Weights of a small GPT-style language model, trained from scratch on English Wikipedia: width 512.
Each number is 128 + 32 x the weight over its row's rms, rounded and kept within 0 to 255. Layers, rows and columns count from 0. Numbers have three digits each. The size before them is the row's rms in percent of the matrix's.

# layer 8 MLP up, 2048x512, rms 0.0584, rows 314-527, columns 64-127
102:105140151120157109116113118161117088168065152092174080119132157083089125089081171113162174115127120094133138133118096124111119106165130157084100144138098190135168097181134161197136139107105191
110:131148149100095120054076102137207101096182166133171121148121100171184151156127173161087222102163084143124105151122125179201125166147160132115167133137105087089164160057141131086154142171073148
095:127129087165109174097161142126120121105164091208183106113107169149126142108072090151105121095143163117149209102160151121141149146064151171135114118143155118057099126095117129148096106146172163
105:109095140104127144140113069145128122147156114177124090116075128139103152108103127119063114046088102107122138110177142112149146153085127068113098124122107153163136116150163168136140119126101151
103:119105160158165128147088145138102130108140132144122149104089169143168143163094170136086221063156087116111075139141112121171116186085140176141184130175128128097100112110071158129176159135165132
102:133145119185126124156137161157123159174125122135121092097116206143125133135150121144108113123124118149152143045128136130117176126073108115109088086136154109147138162113159145094086115105111124
100:094136144117124174130067131143101117168075121140122111031195128153132180116044165115074090188084090126124132149183157158098122080088172184130138145133126135126104105108091167145121133130103098
100:159205133121080136056145146067147124127135193126172124091111097148190135107154098121116151167142087117171160090149146151165156132145066173114134055136142158149126189183127159170138129142100165
113:156139139174185139160171112125166169106058110195129135157153168149096134151124097125127144100114100157110114081086086147104160113107139096162157178092137082172173146119122143164142120080158104
100:130142101084106156106163170125119103156065116063124136169102156103150122101100190128146099123184130123156101163167157114142121144145115128217113204100053096152122116121135141126161137089091101
101:159172110169095098121091140159147128177140131145164116122063122136125101107084167063165125134132158128114098161123074093173137121130058133105114143152111130061138164133147110112094184115090061
099:090128128151100153054157177101185150114150121088169177099103150099070125092153152100083135186123157153140134119088130097133128172139170115114138086125065079115085121186074106060129121075139145
107:077118121103135112154133183131161141069145101096182190101153158162103147119111128138125138123100102173133115088199176160148103137129179101110109085197133151089070124086096120106189116083081116
104:172167096138176096129131094148106136111112128185122077181141125117134125136121160138123071124114095142090185150124171133133115108115131146142086120110173053146045117189106163113086157115142137
088:140139176197135121111106153147173106152125089122122092103156141093140190155137082139120121165119137162149197187086159079128162151149139182129148146127094097122158078161225141148088131141192147
105:156161098123131182172199099115120093167133147157116152148152146164112164093080145121124169113110112139118097090151133094097102118142128121138126149093148105067100101120147156106183134095144101
100:127165126149133141118115141144144126178108117132111152117149135132147136156126090158108083137071141146090108093111079124120163101083099145222104154144138125185117129120143131112155076115070146
101:065166079117126138172138125112163109123151060102098150172150098092134147169123119119243125148074088123156161136135145157130114186088128146116134090117099122081135119063107166162160102146138130
087:162178126078191083143131075135099128076125097083132104121126091110093138098176084130121155156092090136163093120118158149123149136176173145167132153118152109104110072107125119128109125130160168
096:194148132187049195060126111156091127090115166158124114096126043187092078074093112115069097206154144122145130136155144115110148149095139167075143144100141166183096124053163094166110183118138130
090:133136164134110117135130117108145053089151177111090081135136111167075117148115116158125097128118137116131130147183143116199105099103149120126145157179163042143126157109071159136125169116152105
098:118103197169122116098116146193105163073148127139052171125165124105159100090106115034171074161077125164146157115119093084168105164147062169090125116135140055088114113158154113089133129128139125
102:155088157139155124132168126197144145137114119168133110090172138052123110225123199111194114108200116115053127126145099121108114083118092132126131080147138130104102074092154144103139153151183154
097:116089128085148075103111152118099075092120123036169184155140149112110132126148109151142206156162123122161124165126164104095063159093113148175130090110159142097157159106156160145113162124092131
100:125152147083101134123115109138102145176149087132144108085115141153153194070142090125154191123125171189092177106096138156106106145148130081178138143160070160108165147125121125136131114162094149
097:142105135094142133118128108176094119105097105123166122166148127160168153066141064132082139138121161130103125124161122152153144097165149163122106166116121203089130108099094150089068080177108109
101:080077189094138110165152166089096064113094107120146171162163174110151120134118117130099136147111067111119178125069137103075115121138090140146105163105132153135157145123150150102167098130113132
103:111134056140131096112119192074137097150085160068123124139116109103141156158118102087094123151097115146123127158152138152187129135122122154154118215111164134082108169099166108122142153089176152
102:210119174080119084100082117151155097142161147171169210156101109235109081137052128149127176092134144092137159149109182075086123075114158116076097113113204147119139172133129136120132097119130181
101:113160102151071102142225123144052074122115144092177114091092106160186124157114148109142126150165151164163128092088154100177128158114103134106152132130158111125169181169104111146122166118081144
104:121142118104105166144157107137115125101156070132138135051106075106189109119084125094119108139124108127101187159165087143128159215154068132089153061100107087075146123150116053164162156102146126
100:122170115148110088150144065149142119130135083096159041123151185170088173088178148149144168112118122113131144151121155126108179134187148143147139132148134135139168110095136057116136168074202084
103:098119172135110117134108106152121116115159204115130104087132164107042093126137124157167120146094121162151119140126154069109194122129128108055153056094115132095086106135117105113138119123110145
098:113157132147142106111174129167118077153082090140087150181168107158194132101094076180118149166167122115097122121170060112137165144130154155117152187125111148105154175070121143170147167074180199
099:119142104110137174105108158149161119083150093097097091148132149116129081089227158122165116108107136091137106165160091164147125137142133129151147129157072118108086096159067129171104157113129108
099:200149130091157121077084158104097083060100114081144143187138110102136145113113119140182175132113108161139121197126097123137124102115150224105076090105165125153132040121107141074123100130108083
086:177130113162068106154136075074130154099146060183123092120156075185103101127163090137107183149131103142189127150090133155143093136129124121113120107093142123114142148130112149134200139094150208
108:142118164119158111113140146171119146173150078120154115172150085099099108155132114157095143108120139116187205120108148124087137167110093159154177148118116151134134134134116103090167093157126094
097:130164153146125106072097115121129163131140142063148112078170161149090069141109152104110157087099125106135112174113172091155152129113094189067142101093170138111163168142141060144154067135141087
091:172133144099090140149161085203104128161103105125173174122127150124098150115103130111174120033117083057114140187216120102181129100122121118119098097162098110125150101138140130151107119107130101
103:141124111202197112133115134060067107114079132104132008116077125179183110128081158140177153157147176163138122137120129098070145142173101100166101160161128129129125098158110149078128150161098159
104:184109068170082107134092147086148176125171098139147158111107119097097139082143147081121196109150190073166101132147058115119096121117143134145067150111063133113181127141090155103161149125076140
102:181152161101092153124133071150095109094116111100082133117159089091064102097100157079179149148199117176127110121119189111137167090132180134163140127146059162128110092129109131084165105144088115
104:140166122160169125101131147155118124145075183139135098064141104135106107167144080147115129133040185083109138102099173095087160118125090117095134145166144141055081115158134152174113102142177146
101:115174134157127190095137096160103142115090202129105081125106163068203136110092126154133094134184152095155143066141111090126168109108153126156122139111090138158194094148157139103109161147126108
101:093116121184103103157200133132076090149175131114108104146082092143128136093142144081108165189120171066111116173120107139123083158111146102113048154114126134094174135173164154162071153113113137
105:142140098145147159118131128126086168100170167112112053195159184147126135048119170131157152122059112102114173096079141184106145140155138091120132110164130137044116115148099151186101104099131136
100:144171167202164150108088096161167109172120101102110121109160175097133131160110183133063180117170122143110148170153098127156123136154149122132108127134148155107178134161120131136105100154106101
104:097089152136083092136203128242128111132171110118083164077122134137114133182114127132084138141119137188136105133182117174119089097126114084081102125137096174099143153147100142106136138123097116
089:151085107157179120099123117169129160156149098157127102140136177171132117131088123156164113109100139068151156079153114109146074141105137120185104105124093093106165142120141136184113123092154065
100:087120111165153087061102111148187130111073135074127118153159174113051206107067194139096138111198096121147101109117103158120130148143067103113108138147105119109104130106139153153133060167148184
096:069150125152138156146129150138128091096100097119115131120075162089157113127162103110074068123170093114104102078151163148085162139160151145166094116125155094115125079149114136096115133140125104
114:076119099101219112145142101150164116093087166129145109125168104117199157116132097166138155126141101129091094098138080159124111105112108166177145157183133098173116161184150106137063131082136150
097:130110208107103062079127167177136107168078110139147111146206146080118165165125113051132128122133148157147139091184084175130155068142139103109119151143122083114110143128109125093143077114120153
107:102078124109065119091162118150084128152141168119124102035152213153140109173132099170181191102139100100112101091140141136106148070146117138138078110085093137105136106128139204168140174110162112
103:165151143072167181168099132170104070136079077107096094137144104118130095199125196132099149112131116171137132107082113077112178214126134083191159118140086140172204121163152083083118163152153074
097:159184093127214072095131095129147151173140135132136135089138120101162096104138114155113144156150186151095145121098141094158130137146141149059114185107063192114166164139136140125092116150130148
099:140130164135130090141093119130125067153134146129144123121095176177150100123168110110119162157096139096178116132113108179164193072147144172139117062131112071063084086154134094099109089105129171
100:131133147147186083129108134189105200097075133096138117128175090132152091123124067131130148149124071174128106134113109115118122070150084122080099171123145112178139152129181114095109074118101121
101:079193113205142105134129146110151132102115239048098150137112204077162079114191135137107132063086086105093111110111147117129109126128154181099140143086072169145111144162151148122170126125129124
100:084149064148168089137113176167143156151133081128120107153133152151138130122123153164127148123092129133129127143104136148180038205145132141158152158093095070140095163094145124150092090080110039
093:080133122087108109092161139146033085181122111106167142141101176209110154134135130091088115115161194163155108120126093137107088108126093184155127120103076116223136160168128130134124119155150105
100:143158192098128145091136061112122111163115063144073145139111174125141128129102166137126126122123141095146200154147125085138127110092169233168085173097197120144094139053126065127140120157131155
105:153097107137119126117158088135166169129101128145101128124062156150119133121152063133105122100166166121184208088130143137166117167134171134109116145104123114125127158201123156111132190092132149
108:139146155146136180107137101131161134125093178156102123114140180165097083123123118113156120132120128074182070107156185109174099074133144072119128094153161139168142133114133072137133165133164139
104:116129121117142104175138113093123152169103157151143085125154128126122138158126137126096103110123131154131102112096151145116138065109096125072091136141144066089092171138137168180112143115130135
094:102093103113135135132139178169124103050133123128116132154122095128130098154127129186112084102166120092154151116116209107095114144113085109103185063171131122117188157107138139055118149143130151
097:183144128157117143145105152091119133119083148103126125117128155103133136160158118069113127149121115071129112165165170118176130157114095157075096116091145121145101121119079176114104136117189100
097:151142153146073136111142140125126190101100108143121063108151095114155080145144133137175100162135132169170131119076095062090171063095122175167201131175164110093134151077139080088135139098117151
098:146156077145081111133093115112144095102129124100142117068123125119083120154092155187101099134160109158207163085139154111140085129107110157115128074125199123061109155101153108143154187125098066
102:098181197101161140134141068157133123115138132145114111074154135132099131120088122100128136141151172169106157126154088140071132115113171098086095139107115150120150078120165160185120129161116145
099:036116164170125097133130105114151084150131132155095142156130084172176120123162114089108127156128146159085141131162095190168071094118105164112148138117118144128149127121090126166122134100132125
096:124124131136141116136128073102152183092133104186149178113130161152104148186114134135099191180131065173120132101089174091160120107152104158073167138125132099106104112166140132158092142123134135
103:120123145157140141166137166157130167109122148100186125126139176125154120117154174158094136135150128154115113162104092105066135164131148111142148138128129103130117085124062102177106146101114122
100:091142084112144135110143169125098131113167110157110144086117111166069116130157176162111122104099133135089087116128200149171097169155106092154131067133171057097136134119115079105139197145085147
094:133111126090116137172125106116188114080152121108124130130124116172096132144120174115085179174084164037151142108093120138077186112126172141077149085123079108125109122136147158080130148176104071
088:172144136141154077155082119118128131107175110094102147146161104136132143107170097106171145058104095158123132172147081111120158115136110110126144091107097189057106142111118115139096129091131147
088:121140111100170121101128122144099104113101119109093071144180139123133153146130108100111133102116181099128131161157074147162082144063102073105153133136103123178062162133081123149164092144156079
102:148204128117152160093117137143189110072130135164165122174171112124094164127134141182128134137096107082129135148117142155109146105137116128100086091127138086158069143130151127135094126208136120
100:161118110137115111179131187137182162104151144083110110111140148142128120165172113098119068174148092159138110113102191169225110164094113092188128090154110154099099128144125080122135109115099101
089:071121061142201147158165139097125147146124113138096120107135135146119081110101078137070143176092131105158137081066114113105138129112134136152111165166175138121121163086072133134097114059123132
103:160165135114132065165159115142121152127145155075143195080185149132149158126140138112159164139093088107114134086142071120135088158105105130097128119166070079155086136164131082112124087155073169
097:145164133122122076079122143125164105118074132133079074109143154135081156206122199149146144101074100088166088192130099132088067130141141115108097178110098112111138137123129117179121183103129089
098:118137129099130169089075170156153166054126115130136102133111168118124115097148176090137119077152117150133139136108166121156175131146152132150078155153112180116076115165145086099176082168121106
105:118106205067113162124114186210113147139118157118163159190132133101196149108100063166189135137121077050106156120137162112136146125176115119122128146137058126132102131121158155175113124080170126
103:136140121110140094120083086167097119161127153108128151091145114120089073140153094047123166035126144169140127165124105094158112159192143040135133108132183101167200107094096172111147155123116153
108:072098209051086142136146150113129119093145136143136123101155099086106180135112091143151118149134081171115165112141146104123113109089139108132066117092142126164154121069077144148084132128134097
102:126109102084072157159084155085106068135146067125129152120158174094137130110079129134127138121115192139114112166116152114069151201141138156174130158114155164194143158141140146096121129152110139
098:082125079149133151143126144069131152109136156161154125092063105209074129116105133116137097152074190100119067168165090125132157140134110122131175123220138117142117119104124139083134184105105145
099:143133090107137159178158165085156103112163111103098105115080075134127137158118126118161128109083140107160124103085125144095163189215079087185119148156099147168129120070111136148100136129137087
101:157117126119156110101109086120110109153147111094138169134143142170128134051098174160091076130103126087145105160130100166113070114115175083141103118101102161063097128156152105136103114163113069
101:117099178126131138113157183218116099113127142153175111118070097144157183126144194057113081140092081165112115161161109097126137194129167114127126163164081137123102137108116128067137155119085092
101:108112078091090160120105123153104193079119205136028090118143099101164124119145103138095076162071168152100137128147084077124083135166102110154105164147143142174158152139175140159158129153151122
086:181043097145099129099157091127177108177174100161140147104134146152079115113199197123143095071087121111138141114095111098074163094154137102060161215156129146113120124132119138119139106170080178
086:137143063121083129119123179107137190165131130138121130141133162105132174143122147105115120163124181179175140149160119122089147166140152103127133096124128122080098138129094142099072169200168132
093:157104166162153116117169149139129155154162137176212177141120138095125149143066101178127072140128168115115180072149079130153160103172109140176128145135116136115203146186088177087141133149136067
097:164055138095088124141108136099210082155061118145130098118057156138200118159073123143156106109059108088101073173181097117080141125086144128096149109135116124091149139133135160113098079135138131
102:125198111092131162192135137124150126092137108208046078176076179084110184130188082074153162134137151072180153101207118101145134082124205150145103081094145085102168142110154087117130103109098105
087:149085091126113124086115109126135150128088161102196148134123104174153125138101129159127126118097103173110147157122212160175140121187075113167128131223116113078135129119079178100119090080102181
085:148145110069133106138094111109109172145157108072140144161177099091161204155110143107111143131133160150098117182135120090159150096078181170143140131114180130145191096116112118176100126132138087
095:161130113104136092101092142183125142162094099108077136126142201113118106157081132102154182034136141120148121116123119102138059081166075130126121141122079143080172105140132128122118171140142151
104:123070152134108119112128102103109110143066103109165138087132137056171072144086065143134096141129135162112089075127118122110152117139116129164147114123087110105105119130112124189113182149146140
096:135189085179156111142158197130123109126152087079107113098087160153140163116153155155125077156077168095081155121172077164115118064104187134118146073156196052078145143128131179084137111120137177
100:091150157180100105091194115118076070105132143043136101168130151134144099143088104158135109212163120106172154145111083184143128157148114139099109174100126136192141122148061139113112151123117114
099:150127121117090145108103103153155130125127107149091142150131186127157127110140136125083107106139077110113148135145100087147091126112135141098137088117140126115138166180105152123084179197118100
096:146124216109130092167147119196108114087120125141184119145107152133091133100056158126107147086156091127138141126075100120068160058186122090084100124086077147107143122094100175138148126088175165
109:097169141122123076135116035091155138155168141159052144128146200119118104082128101143180134082153124161095141153111103043096135110147088146038135139089129150066145149138166159121157145131110162
097:127153126124110073160156088177102143175101104175105093175147122146097177120164155079139131107114135116123125143165119078093116199073158078120091059114144113138090139130175140159119175156173098
109:155106084190153128030137064152227164162123094123150162165099084093144152107086150141094146166091069118054164098092073190126119120137103108104145178086127116193177097163115133079125146094139073
101:118134115060041139102114164156164160125138163158140143155115164094144136111181035121151132101118132200150144095107121106123141153105149094139130122166126142116121100157154146107121121112144156
103:115129105131113124169165099126112138105172160136088129147073141118093129130159166112183146171170163088101053172177114165128100150117037120157111071139088124104102088156158101092122111156127123
100:067174152139111107106129154143151171140078102058117084131135138061146123122125098135111167095124124138144141118051115166152119132151166091174083074116111120174095133097132174115102098184081179
100:187165097148095158139102183167125167085143172175159121171064078121176141126084128157157086169134151175166115155114110138202160129154165129139171162087111166119095163117038169093169121148111113
088:066136067168128018165144083101180126145124147095100118122114136070152117152133113113167097128083131118106114165117100138152115197097171096150119186104154125116130115104118099071192091158093154
102:105149094095113076148134117114176115127138153140147075130116134146186142130086160128144134116100125109129094120066162110138139119106087193118179118112124125156110136102103174140126145121153169
089:134171096126144113150125105092120136140138166163179131105139147093165101139138132151110113112120121174138099143125141106119115087145180150135186116098163115147127117133174128080140121150150110
102:186148075174147106119119138139131162126155147160124144139181072128134178149132122110091085121158105072134101139091159091148115102151104154141129100176173190112152160135137133135122094164106089
093:091196112104131094182130176108070072150085135117104164120112126103177128121112066153105104062083155170150127175137108120105064100175158118091159172137117142088144169063083175125111152090091073
098:155124090110085132144118170176162130134172110091139090093111092117137149138126086177056149099057091110125124144157069120140108118179141154082125100107134182135139098074161093088097065115120086
100:136138098125120173124117056091096142125152151166122117074132088067069123126155222109225177144126139150059115134141145083173126088151135171092129151149137077127128134153135062159111195104121133
096:116177161145093079126149175111137178126162160107113161133202127203147134084109123150143138150146181141125133074185133133137165112098154110127164100035150105158095134085149129135090091148172110
106:148105134167128128111167172088142139177101109099150184061086169105096146058170157090131121161122122154115124127090087121166096043107159131131147164144151148124195098084116126134117091073150101
102:076144113100199116148189139160081066120114089136056120117146198170152120103116180112123135136133087100112108146135163145159096152201144086135161222090117147100114136153101141158175113174149125
098:099097167098103069146152130131146147126123110089123148170162151141157138188108107054219131131125164138115100129157117148195133143156107152112133151183162112076143133156117136119124113104167094
107:165089140090131146106166075140122123165130153155061114146080098108152121105134106135078194124159153089160130129128151128164117118173137131117081160175074083085143187169106065139122101134131185
098:152119119129151126127116131101070151099158091199121155164167064136176133085125132087142124150114155138186113135113086174159147130126157175148128116123201154136144166138120068144142130141135215
091:094158067130201148161173149101113093125116086117112122163099120116145160150095094137114140146141120082133136123130194138073120056119157130076214129115060123094105154125153121182110158160114130
101:140130105117146134168108152135122103104110151153111089061176162110114123133158137095172125140085157176141121135172190191145183050139146200117111111149080085218127140130134128141157201148152159
106:083096135130179078139116159178136109118117113132087219112157122116112128086091142073181134103086175168133082136177090134126101127090151108083167139118117156182050171171076133104095168099222196
097:172156192117099078080154117166109144114110034089152150140121153177130127081151117063104121100120110072089133114112108119150128051137132175110072098124158146093149130159157145118128127091110097
087:165150121106062126112079112082135153110167154100150134118159130112084108118122141084111065115113103114115084151136094107094104161153143163107088125084121099153152144160080134173120144140094158
103:094150109137072186151131152091157093128126050083140115118178088129114126164155110080164152128180109188226180090117131190169220062156142118138152156159094134148154134131135147116133152175148068
097:110143158072187098166143130143110167151182207169140159112133116122180124082169117158100155145162157126053137127184148127129119065115085088150080066135089138106106155174084123082104161118133128
105:089127123204148105127120092166145160114143178117190131150113144098129090176118136167156088123143211138056129109097160105121135140125184117072187102097110090112090127094144099160146097116127134
115:161162093150079151135110178160132080121126162158112141105202120133166155190115198111124113124130170104154085141127153169120205106150133129152139135099123086109146095147128120132092084127156113
106:125202166155190131107084123098149097168083146107088112138110101113123159131134104168108067118183101132154167107100064152177083051115132112149139160104122130082118116082054185126144137154169128
085:131115184147157142131168135184106103143149134143149174091156172120133156208136132067128111133119134139133142132140103146106158133162108146049080117142089101135064106155220131114135132110103168
098:110119105100084171095136098116093160088093116127103182190146146149124118095131116116234133121150095138118212083149135125069157078169064137140140084107125127122147125175148108123127123153191096
091:113117089110146152115083128112100147126139124124089158130153086094130163118092159125084112148109071098145153127122094154098060146148102178075070141121129151097167131117075138165135132158155106
103:149092133129107100155131081139148083102131186145118162088166150114083043098082104171151129132110142126113135148133105157180132044111107136121093067094124168134134147143111195064106096086123145
103:182100151163093145072164093127098033153113158134145171117133118203139147119094089141078126129172176135168090106206148068125118105125170157145106138072124105140115142105127117171107105149107153
099:158055116158162164200112104147100111127133137165077131101159126132100113109065158167131099148148163124115087156109115098135179081131104085171109114151110086153166153142113124134071139151097106
093:097082132156153114135060147117160061201176055092124129133147115113129088144149124131081120102113080102134183109151152149162111096133150084114148097097157169094158115156125157207093144136194081
096:120166153098149106154125105104098120125106180156101101109119126068117108130126111183163103103204078203093117159100104178171161124109074110129178139159142133143130170138197139100101141079159131
097:106156155142123161106124127120071117142171149086156146111115195120144158046132061078011141132079100161127136120140063066120102130124138102094093130142094120128168160141069199185123131145167096
101:097118104115175057181153166078093092178122128100111183107057124127126089099137126177147169163110122150174130073101141087148130129150157192092111111139144153117147120132138114162099167117134135
100:147130131122169064143154105144114151122167147118105104089184143129103108144112144067162155127184116095189100127134101173084116111168141131122112130147172090187119104164109125149147110185139124
104:130072138118092100132146103162156117140116121138113127151094111108197177151173081145151094114080144136125104096135102131173170098152132113128107128162110132123145131156135162111134155140082131
100:138106151191144139134106187101158143121140050071191122108119112120103163146131115148148087127143190063126157133149111119107177126141178134172181120107094183134155119042152144158134135148163112
091:092168095139116117194107115126136117135113139070166088068126161110149108084153124127108118128142138135145096089182126164088105132114141176174078069120080118163132162129101142139105125139096135
110:097125143145126180132112051109110136132116054112093132070145142183080164132096115069079105077208139114106053129100117121112131177106092099188071113116081104110071068166119073194118098182128135
101:159128152121137125120073174190179140163168128154103136132142116115094110119154104169156120125122114151085194142102151077165131094089149130178150166136078111085053107169101148170115123125128110
101:110145133113118159128062124133130095109082145172140156122138090078095152137190132085115158087144127106088102105115113122128120120074100143105114168096158118146147149114182173089135122147148169
097:130108142096121162089120111179159153134110135122155130102109137101133127164160125113109144107118183121148136141109114121132121138090155163130168130111106111200132099201133116107166182114183122
098:082136155102138058148076169125082121155133163111104168155132144093186108136105036108145146152128114127155106125184105153077145137194064042107101166093131133123114135075121072156141160120127143
102:092074067106145182088112184114103097088148109076085193077176111146111120065167062191129194118109108130193102147147174146109118168122136187102127156099143132144172146127096050064160108093149167
098:090171178181143111078195144108184119126119155175144109064094179144128147081173097133168177103077163104163129082127114158078162143147136117125136090139147140125152136106114146119147142120193083
099:129129178152143120082179148095121137100129147118172050136134096205194161107120179105175176124136137168131152050159163158103087092106196086087114137168134089140146120108116148102152169175167151
102:080110113160071175096109133157152055101113111178100099115216102135178133096117151066134194149137164124167093114193143110173145109134181117087112145150105105140132151165099168142142175121147126
099:119123174141134141127136152138151126098141138110131157163111182147169126131068122080145146140168113117102123114096095145148133149133155096121084135095132110115111154118145116181196137093171124
107:152062090062162057125126034089131195106166139128178149147147102167164138123133100178192179133155129101136150154145090110122140142165159160122158119113153120143139146199142165104102114066046161
087:072170024091135227137137146126099128172108101153124150101108118133134118122096135077099163162128085122116111075156109126092127128136170138126090146159108131172096118163093091183209132106155128
105:116128063123120179074080108154116129191102069160137155181117136063089120095161108136157162147151155122173157102124166152099138138110109125084160106154157181084126135178127084111142039088129133
088:137132093137147120087149104083083153116080152177154164138113091094147139110128140130178121105143131098091130120162147130137174114166127156095168103106117100071131117141173081159158097100109137
100:106099130095135084138147161140144157178093099117114175150164131122119060121196107155124105113121149137187154108108093147131093113184066164109125180066135142204176111138142170179114120145123081
098:082083154130074145141110164128135182136123128132128113136112107098073121080122157181135149187083134124078067092111170140115060156109144149090192159049139155031071096143135119159119161137052142
103:168106181157169105103153123122179141192150133139115153180135171125110095142112130132109104153120074119149116148140153179120104124194142147136174123129153143126148087165206108091161124148133116
099:084101159150120107155103141203152133133095065083117194128104144101122103127100069184138127151128137153131113133151094123127135132121094203095108160130146113121115106103105118136163088109132140
101:158094114208148177140096182141115137120175074121116114142148061148153171100128123105134151131177140143117155087074116139190104135131143087107147132115130152151114122128126126155142125102143109
101:096133149123202095120147126119104071099108073136086149094132171110117094071148074064132119135097138118108125114114082177058119147164113132124104175142136098149127172104150130097124120117163163
099:130131176161159159174136193132164158111098123116100148129111124104023143097082109129087187100185096110145160091136063130134144125125100151139111098118075193130159139129092201135129092129081109
101:116058133127091118140154147094100096158145177158147139145124116087056067111192154118128146154166118126139152167102170072129134116159141122172144120099120148136162104143100142154128136125122140
094:183074106097119140133123165092107103186131150119125123119152125141088176161096137124170143164117124161093118129069087109172154127152173173141121129095144143199106056134184171158139086122146133
089:151160116116152102156118095118136153135147100122108103099110107129116098035102120074129163111112067136079105103109119142150139060089156194130074088109145131087123114170160122109173105129169103
105:109107178081126087083080173132105099110134184096169156151131153105118122107139121132119160082163151129146114107073147138058150155141138116044154111165081100158131136150159137048136074127113196
097:079100131135140142112135114148099179153126097113109149156170123122095156148094107157127077148129167162106107169154095149169150176126155096070136068173134149168158143153159094149120108158107127
105:178169147102058131145151116136121099122159165121058063119129083150143093139163156070106098141111124132055188106120118152137111111150162141148118119099099151143146122151138130109119099158122136
100:148123175217123155157144152117123138139150099104163110120101182129075097106147170123121164116125121053119146142063056121140151122049103078107082171123092091152134130133116113150159085078131125
105:142179138121126081086102138164118149128130107079107147167137084067168131142127154146096134165169135158106166132103184062128156093115172143159194129176113108152113083133155132142143146077157130
097:100084068145155109109145178132160124103129187155114146116141139147154138126113096120135107068092140083086136105149167152136100073139116101109116117110124126084108176133118180121133134184115174
099:100118142122121138160134145146123144150150124167137105104131202157106149109161147139156107114084168192152128114105076123125132159141135109121128198099134083075141217133106124093155091059135204
099:149151082109177118083082142138052114129156081158158144141092185117115121112140122068111135170188143072128168060127159138169158178143063069141140122158110145136077126142106090098093095162073157
100:116088130099143172099135078097108090101123161131138137117155152064110111089060134123119140124152120157047157115081108082139147086138140137163132179091146116088087130189112114165160108121112139
101:128129199162110085116134111149106084134152123077138122205187142163108155123100074156124136173101127103093084166148179158111157120147128102084172087131132147075056152115122115127142097167168143
093:156099148015121143067142078139122127129114128094078120133214094126119104136177109146135149130172113116168158185118119099140131163135132114085147073169127089134130075189095141146116131141156109
090:140172116127159152131109055126109138148139140117128147114127105140159053069113102157130146079188071135141107084128132088114128121103140115121105091155097105107107188119128147168141137099126095
093:103054109141111121168139144115162091108179111114105159192143115121104147088112134153042124106103139153141176163104133138058130152125081116104091184151156110116158118128159105150149165138142100
108:116168146125095147081134142131106133117126144085028111139147157148158127147192187179135139083100077193110152067134096104093116136081135129101191079163097154097085155117140169152161140142147161
097:109127077174151119166134142136131149090148121110064154161103111066083065084160111126140165087137114073135138114137115086094114178120134097093131133109103112083134126100095109131091151081201095
099:142100108176141169170102102116127160128115139107131093158074098113121102116085117122088170133077131091119151163109145184119145150165088116148083145147134126139140080063156181105084162058157093
104:137158143125125128135218139151160137083121188091078148107130115098194143158205183120165103103062136159119115123145169143125124118119142114161132083105106170168145123098182124146130116113183135
100:068109109115121106113128199132099117111113147128121128135098128149063078131121160097114151129107098142110093187109096114145144125144071086115089182108146165153108160142103153133117130184133065
097:151132135173113119145123162102078170161115153179116140146085154133054083114134166129128109090135100192115136147117057119140153095108153118140168132103123164132105142094075180117139103117133137
107:158124088139158224147146134130098097099127146134141171129091104126118092157080115095081128097149151165105111110143105087129087095162108121223157097118085081105120162053109128141187142091102122
106:120140070117137102155090160140090166136170099123088148102131166148097083154144119144132127161109128091129104180184157128202118195082104176146122181104121138159128098147138106105140171095094183
105:090073142147140156148151162115118130115148127090105010148106134104113107121104096133096174070139141083141156135141170140145127093064159175255094102136078080140182143185161148128072117114205127
086:128126166163071099098151138107095141095124144109094158156131103138173108164100175112187171108106143070128115136099149110112078161063091083127091133147131149064118162096124182141114131166107114
095:104166148089110228116143165112160114133162149087170165130172149096148153125105177158110115140141140133136112124093070194116074129080173110130116099144157149128126091132107155137105114104070168
098:120114092076144179134110126179156106132119140156124127079092110086117049170112122098106110174128098137171131120108132166152186097128116141108121157153165158092109111121115075144166081142164068
093:150152087115164124097125141054146127101104147134089098113194186180128106111138180138146103089095122085092119171142068146118072086074166222129186161144134171128156109178121149152120105176107111
104:076096103162164179103148108130112125112203166150118125191161143104158135131133146082151157153106129121173123164114124172135118136036125123097130151116141168084118043104059172094195194103154091
101:055109189103140086120150146170063116058122168155132088164149110095113088145141143106142107122111142145142163091118104128173104162131162172167082176079051162164112081082090167150166096077158160
100:149097137106151108113066097128199113101138136071112136149148175197100183164152089129129117166078155119091150145167103131112132120097105132125137125102140147140166130138134053125099122103122121
104:135172164144124115171077144100144141104115200151120162154121145045118126078171147141114099144159115083093145154112083101063165115207097151138075161178082096078157097100173135069137126129148109
105:084124093094176147140171111134116130098137104144153157173101116162136169119184087154165112191092126127144096122112154116107161134134149110133208095116166162107122159062145075175150072132094134
102:187075110152055143174112088113167120114133118144160138113118111137110180167158137153140159140118155152096139101133149141138097152140150102112097097114110059141100114154143124108117073143115136
088:118146092111117125148111122106142184161142125100100110087148166092142097168140133129121151157146138166143150135105068097110160124111165170117163104142165173136216121143124102180137097165093075
102:091177129145151160059073122129101205096048069130151142173121134167138082098184140100168183100119147148078145157171147176200161132095117113159128200170147107118122131220159068126131115121107168
095:111136144164085110100076114075121124172127111123127121129141137120162161142123212128123136110129130159095142114103109158118082058144090109146164110092117152117123116157158083160145144103178080
100:134138120162134098113146111106121165151172113129177138176158149153135132131125128178085150133100144137165095106172129093179091128169118149080139083106139182135147147159152118126184054189120151
101:072195124164140201085091138159117100126147114032136090126129094070117143140071095113145116078108146129069122114106163148108113113129068174184140098108128099165120174141136164134105144165109135
102:117149109143143115135139084112114068193121120125083110084102134128119109147152136126111120149116097135111125146184095130138125134116128208147126059142109086092153160110084085150134117105104084
101:156124087075106126175166115167111147131104154121130128143055085140135126195170165161106158167124111140114172121110208097118123074126171144185198117141122141163135101120173127054145172087196176
097:091085164149096127117123131106131169181112102119095141169084122059112106101152107151110126155157062127154159098110135067105175108148160158123179104089152139155097154143174167098110118132125136